python train.py --head_dim=64 --norm_place="pre" --positions="rope" --init_std_up=0.0199 --init_std_down=0.0 --optimizer="soap_variant" --lr=0.00403 --seq_len=256 --train_tokens=611000000
Each number is 500 + 25 x the weight over its row's rms, rounded and kept within 0 to 999. Layers, rows and columns count from 0. Numbers have three digits each. The size before them is the row's rms in percent of the matrix's.

# layer 10 attention query, 256x256, rms 0.157, rows 40-63,104-127,168-191,232-255, columns 192-223
112:454532524491497561451491428481528495506508476475513503500519454521511477502486489520471470464501
104:504485498515499495545537547488497513482504515477488482508527514478529517475512534510506523503444
104:487457548504457487440466535497518480528523505470514492522520487491505546538472547511467518494490
105:481528444502486527488521553491490495523532456555502440479499503497527496473487527460541542469495
108:512505504501507488488481467497477501514511549467510479505514516523518528500528476473532522509509
096:488529530517451484541517500517482496461498475476514466506544510513480512487492517484545491545501
106:481492509491515535491516453498480518524521521540493501515502477525522473531497549473499506549519
103:534527480472511512518509494452498499547510541496494505493496512528482527485527528514459493493524
111:494502502461458518496482485511500534535472528479471525500542489499512490518534480493505475465479
106:525484520494560490478481532453516507480495532448466536491443500517521470532470486495510511520457
106:479467456489495498482492474487526499481499497514512490560479460489508500527521500518490536525493
107:487534487538507496499453504475492494539491501480524504498509522466463484530502461492531483539478
113:510488477530494485475528511466477503501542512500471523473519509489508486513473513491497509506520
104:534502488534471511506462464503467450519463485517555515492505459509495538501528531477476482521506
102:537516493505456479455557501507497494511492497499516482492524443516469505513545505493508525460484
109:522482519492487502510487509477571523506458508481526503450505490492454550496485536497503497492499
114:514527485486511432478510481484456528524483526453474482509497522487525540535526459534535504529537
102:538499502511468535495484443491474512510531502492502505472498496507488493497482464491508518528501
101:507491500512484490540512517498500500524498494501460485472526523478499486550500500451467505518501
094:479468545525504510482467524489469491531518511521522493471541488539473497459475519505499490504498
095:493545495504492475530507527480500515501511549519497521474499459441451481523512502533481475544474
109:521462530497515485556510494486501481490535483516471491471537524529535500520478511530498453539494
108:533502504469526493485524514575521546506517512423522482473494518484517479484487538495484471488499
115:486490511537503522490467495477493506512508492471507503504515541482512521534509499484503517546519
094:478520560534495508475516464521542478501483466443497535529491493546476468513499500500493465436490
083:451489551500472468506480513490494494519516504495548493546502518521509488471469483524519524520528
100:463524464500508520482510497502475476514470486482498488501485483482495507531472538508445509447468
093:483490466499448500519503518491459520515524512553512489526484498489531518508488512468531491522519
103:478499486494503488495512518482510507459547488528510528543503507519489509476502521519528511527505
093:435481487493531510485422489509503521513492491467520515482503486513512506486463515497492496505499
111:485509440498513504532502467518450476472498500522488492471492512496513506522474513464508533490467
093:526545477506490497522504501496495526512504578474475475513470502499507541464500503480528487504497
102:499468510507510481459489478499508537480493524467485558449534478523516448523555451498501464479478
092:535509502481545544490468530471504507541504483477446502508483502511519493473460487500497508456507
109:450484509502511550488486490488474527536503486525464522519500519464513459555490468485488496473511
108:514514492469490483533495499520471511508491469519528472551549476504487476491521479463526510491494
104:459506483515501546504537498467487489513481497515493531507520508499497481453465487473470472464504
112:464486502525500460496531497479470457480492463542512477488491505505500531495465503478492525540509
107:507552498472538492459529508492496480529480510486502548520494481521503474565571504500534488472505
104:479501472498497528510437508496499504506541527485519467453475488527491546493497516471504486472501
103:482520493526533486513522457510491526503499480512487469482521497528526470514497484521494471498538
115:481517489529460494495506486509466490496490523470481432478520505452487495474492526473562532490488
097:485473519491515481492530501533526541483527493501496510483500513513509480486525568525500482505556
097:488536503510499471483512520451521511460499591463466481500536510508507523469493547471533520458459
124:461484480487484489511509520482483524479540496532476551500509488518505510530514485520555525519463
100:487487486457495484544476470546495507521507477494534486493538507499470506476489523494522489516530
093:505504521511477470481498485538497490516567482514490502504499513522496474481477493545504477485465
099:475487531544541511511472537490476489513527473525516479486506533484506540539461512458510512495481
093:462554472510498509463470530499516542482485483512539505499491475507474451496507555500479499478497
095:485518505501517508481511526507527532510475516483541477528476495489535468470461502520459475467509
088:535507466513457477502472497517525514517484520497491467476490498473432475518537486536504492487462
092:523470531522484491522512525468458511512483505523520493523470540529497502481507553504509498502479
094:498494468493480490528471544483527529510523468471483502464493527508516526487509509476494495513484
099:509480472518551461528513500534539508488486555497550509517496550521513484534458480531486469514496
102:466468496509489487553530517506499462514516447522525492521478524543474498493472520500544534484496
097:531490525512516502518548495462479484526495503476483484483499521551507549485482526528528506494518
103:411560452459474500477485489465471536495483546478509492494499509525489481519505470483519504487530
092:563552486465515551507495497523536518471505459543509473518498466485483522500548542494483514474479
100:467488541519505501486480469509496503540502500501522533520464472495513531517519513491461478505518
103:536528511505482584477515488483475440514516512507476528526516499525528474497455518497469486471479
099:512542528496500482526471496473468482524481489487466514513502511505560495528526470492458467484501
108:446487455494527517498530491483482475526534483547535483494513550500457488457465505513561528485511
091:466483500507523489464481446506474484517530471488510458483522522501510479542556525521486470519467
109:547473513501487508482502484494513497417483489507482491517483484472490418491494469524504510495524
097:509512484476524519485501506468516504534485483512505509521488529503550487508520493540519510489519
102:496490478518516462495467483463473518447447524503484515569536528515484503503451517490483490461554
092:515476514502533454502442502512520468487479435468510465546490501445507520491472495501510503473497
117:513481488483509505515495529482501465514484485507492459487525525501503516454465492495512496460503
115:507500471507456497511493525507510532471509471510485520489491508478521560458534531480481497469467
105:513525458472510525488506513534493483514493503492499514480472470482507519488514488520499494525528
102:461501507516511471489478487508467499508540463534534501500518545489520519513495454518517430504508
093:470522475491484539518484528488503531520474503512458439494505526521522533551536506434515513491526
099:503481528510502546514475483543484497530501483493508517470509476490442478515497503502515507461496
103:518469512530533489536506513485437489496502499486485468524528521505475495496501463505532483526487
104:497480490460502534467523522446434469488511507517445499480522494500469522504510489499528535468481
097:495474524495432505488495486528476503499500479509474509475520474469509507545548554511505546496494
103:522484507540520497463514516504470510530476492489539528533523542489519507504475518494478483505486
111:461446489528506464512515528522506511463503492471484470545495498475502514457529456444482516488517
090:489473497486518477535478521551503499505521500470519496424537487497521505467501474518487497530498
095:529500501483481512528486509490508467475527461484480464490525525492514474532545488535507459498514
097:461530491513483529478499453503541504502498470473484512521487518534515471495515573551477522476490
103:488521485519483478487533525466489522490472480495514518544490477480518444517468488526474503519530
101:488487499496488500456517503517497494507512495487492514534499491518542471467484539513491519472500
102:497513485510519504474483480490480509493515509474517494495560499529484498484511513530530476478482
096:521515493510485503490495540508476529478520529508501478495519503473496509468531472506493418509533
100:490442501484463463471482538519492487496496492485499447539494515504525490479489495492500537507512
102:465458483507507477507518516512523497541520500481468550511465466496486453524486474533472464515489
093:482511549510528496461489498534454464518508513498532490544492529461485555497515481508479483505548
105:434521469506489445524528506523497508508552533473519439465525517538506508492486448527482511510488
098:462471534474546476494503510481524509537513518480517467484513467507510502539499494482517477460515
106:518495492515505481530512539534507485509517455456478546524491497512567500534473452477519567504499
096:519505506486548515513508507503496475513529470502420490487503507521531473563479514506514477548488
100:561473491480482509452524528475529448494525498498476532491513509488501485466505488491500494516501
102:470500449515527522504457517522490477509485475500491473483510476487509494510505544509506497519532
095:511476500465508540507483496529573458509465490495521496531493482533538541483537484515508497479498
106:494535499536523461518429511509497484494455525496502482471493476535489474510473484513489499489489
# layer 10 attention key, 64x256, rms 0.149, rows 40-63, columns 192-223
091:510505536472512473519481489477485538476490579516503493534474482508509499518480478473525556549472
094:524525521514481529515435492487501493489570489496517513469507463523480501496512529518502503466470
103:518521506525483468475486476550482490511523447465512503508503505494512488494489495476507463518482
100:493451493533541466509492496481504443500460565473514481518531465517488524504509483475506477547507
112:498470517480492498498554514522499498491484490529498512560492481455505509475453473520489484491528
100:505490498552496482521516516490509480511550514515505511502523487475541565486481455521492516523495
118:519535505515440503490469475503524504536515444501515506522480515530487509522476545484506481517463
110:499509511436509475522511513522464496563512528550468519462522501493503533536491490499509502514525
105:446478495515509457485549487456496496469515508482515513494508478521515513506490464478526495515480
110:487544537483470482469496510490480507492509505511551477522481534503547536451487511463494509499421
098:506493529515510518548509475484468473472541512527498509502503498487480472463493459507514504548500
101:450469497525491544459456524510534516462507506520482516517514510505482536499437510472511500492488
105:510517490490552492475487490474509483485469522510522506544491476504511480538519492498471488466502
105:492497486538514499489501512553514511528518513485515535512484486518490543497469555494510481530480
105:450516484468488502474480470520495519452485507513473506486473509524472526493530532454506492556496
102:462508527525524524549493465474561459490503479516544525534487522521462470467537525471513521504522
107:556489497449533488520499506499473522490514482548533532513495473530525512541548518463550492528484
104:558489469569454476502533540466467500490476476503504499501510571489505497500547530499497502510494
104:507499503487495513479520434513523497515468483529513518504523499498493481486485497510544491510473
100:485508524504486554483449501520470467482523540521549486492525471476497551537505521468489458493487
107:485521468524469460534523456476457516500508470453494480492485506474550511502501471487515472517534
109:505494464546500471521487538506522508502452491521533533473488536486524479465507501473544490497511
101:538501511535492488530522468469522489535492519493494473480485502455474482484499482513480489494494
101:476470542507450494524514453476478463505528500492522557481562496517506536513544481478486548480556
# layer 10 attention value, 64x256, rms 0.144, rows 0-14, columns 192-223
099:525518538540507488531514509506500497459512482503524498498484500493524454487520483528485468509526
102:500518514489531517447480505522535495508519526483508533515510523501526490501539503552467501477481
095:498487501486433469511487501529515515526561501468525512529474472474508497456505507502489527487527
101:508493539447468487512493512484521462501455476521500532491476535515481488477468528538511496496504
100:502529498455488512488491496524478519474468472451533514511492476526500499530467529535528506480512
102:515485502497445463479502493501493513474490530542493552484524497475492487523485522496492491528509
103:517519499567525522519504495508522526504480508576489517494544484501567514526515506518429512550470
094:475526552508483480473496464493495529521528524430486504543488475508496502483493470540479519535520
107:490485506482515499500518458504513527511525494495504541466476517534487499521513536509435505512486
102:539519501499469506481502485513492520495470463501485469494481501512540490515450453538486512481494
097:505470517507451501513508463481488499523460536539523523535471478543459508501434492484495536508475
099:475497479494451498527504530514481545504504475529509459518475499533553498500495510436544514516511
097:508489487498521439481493481466451489508480453519508524463540551489503501504484477540495485444500
102:509470529515516531517494460545510517489517484494477486522523501493535499514449521485521497487482
104:478502546509510469485525538539508527504515484498518523499503526436512480489517478496522518501510
# layer 10 attention output (transposed), 256x256, rms 0.166, rows 0-14,64-77,128-141,192-205, columns 192-223
098:443496495505561536461493495478568505454500492510494504507575498488424521501463540464488514512521
106:497554542518507487528508500503463480498489506501511548544513497527520523477491516470491476523519
111:470525453486532453475470481554513502499496487437505479443504462527525477504522482499522537506486
110:542474486524573513500520540505512519497457495516469528516473508534516528523517495515462517528538
102:499488462519511497500490482478491510527413495481508495522558496484534564470485476440536541543498
105:489482498440520518482506504449473491498517494540530514466522509491496488551518530526506486438476
102:483482474521457466509508485497539493537539480472452516546492510455499483514493521529560487464486
098:508512507454526491479493504502508483493469512479482493482518499493522454533548472501480519505540
111:540521519494492489529465510512495479456476480495494523526475506499538501507498519516451446499512
106:483498480514481515491514535512518493498497530522550475509474501499452516519533525480465503517511
105:522499520469520473508490498505506505487530507479491511470525534505538516480475446496529473533507
103:497522477487479530490489526477492500440496513469468458510486505485492497475506536481485522473498
098:443487480513540516547468556504494448502493482521512505493505479436520504467474541525521534474509
106:542532542500521489503497477520510477529532482532498477453513522508514523509482495514482464490508
104:461491512474486481454502513481512457496478448495520531483519509541510490499466514475516498411505
095:525494525534496498525499497541494492497508501521532477459505490551518520476488489512505453463548
100:503460466472518525502475493506526489496465516544502524500483511441511503494493532497487475523535
088:525510517497477510459550478493513473526492471517525502512470516472436489495533544508486502502461
096:513468485476487488496473456496465514544528492496506505518480525479493534575486500511522504532460
099:497466490483489469529502541531484512454517508458507495474553505502534471475500518500488486468470
110:504500477507492528480548500451470533483504484498501496531548506527494507518524467511505496498491
103:488433490480493519542471517523481526477573489543500493505497510526475520506496495486520502496501
098:529528550524508482550482483512489555503506502482472495531479516504538510527482465499477450466498
110:478507498512489527461529501540496488473537458568511567499490485523541484480507514480543520540549
104:493503485485471517539471459473469487542538525510522452479509516497510525534509490488512510479464
100:478523486527499461433489517477522528511496537514515531505457485482521489519546508489494482513456
104:522503512510540519528474484533488497522521445509494520493501505500501477497519500480515516487501
101:522493475492521485512494487508540510524570498532492507506449493540554477519507437519508455514490
109:465483483527525471509486514529480493488489515544527494493478473476466535526495535539534517490520
093:495527520466512502440486497476462527526462484518486550499457506488528498511499498532529469526501
101:475562446503493473475509479460506529468523520526492510501512516488508472509492489503498504506478
093:494524473500486512468485503515472501453492479485476513499513553488537521504490523498501527504520
095:484504463510473469480488463499526534495458532481509510484505467541533494482519482517536496454493
096:498534532478455496482481485492543515492501498534499515493485482536496504488551504495462515552471
097:552501490510483490472497479549513492489506492476529517486493495503484495507483494498496507526502
095:520583456477510541475548502473538461499488531514477523504496479512486514537498472490526500512507
083:485545562469543481493508461523510467494477486522496483466463505481525512512499502482508524463466
094:506521514514535519500497518551524514516473508461502522444539503489442464497525492504452503465465
090:511490522461522511471532450530474508531459530436485495513489502475523488501447536482511509508494
091:494489484488501511513506522448482512446514508461497501523463479480487444533464477533499522495519
100:468502496479505503490507460522523474494484528483513512523489474544486526516479508523500485519487
098:480523530514480494457516496495430535515500547459516510510501508524501527435490495483491455509494
098:481505515509482581507486536458511511485506511454484530514487490524515475498503500463492515536489
108:516442479465446503540510483493500493540522534491463487504457494467500458526499505534512510466472
098:511470528508467499539501514497494519539477463487486423496508477486492481476495464504502501487492
097:534470544516564500519511489506499551527512497552498534524534490496446513548512478463494476507489
097:469523516475473499509523583474477496504601475457519499500507508476457508470465478459490473541500
096:502498523509509526517515481451454500497515515510518529548496460499444482504522510500532556485541
097:522490515522541467527492505511520515512489500486481454518471511498478505452462538509453489496530
106:486486560491482515477520517529509502498452494520543484461517507511522480478508503519481511540502
102:492477509549486534491505526472495448510537476522496537504518499525477528488542529493521482482526
099:497456482469473490443525458466511470513513548465525491504519500514496531507463485484539525500505
098:489498511491565503451472497506474500503489468527512540505516464485487488549545553515580468476518
101:539483500497501513521459526518451521531492497524498485484530511509489506486517527543466481439525
093:543495525503483480547504523490521516535505482494545506454502467476507481483497445501497430479495
093:550512513481479506526458486473498491514466509509505509449497468526469516537524547441508539525491
095:536505470459486485522456492489502499522466529497519488491511473483491484478507517506523477520506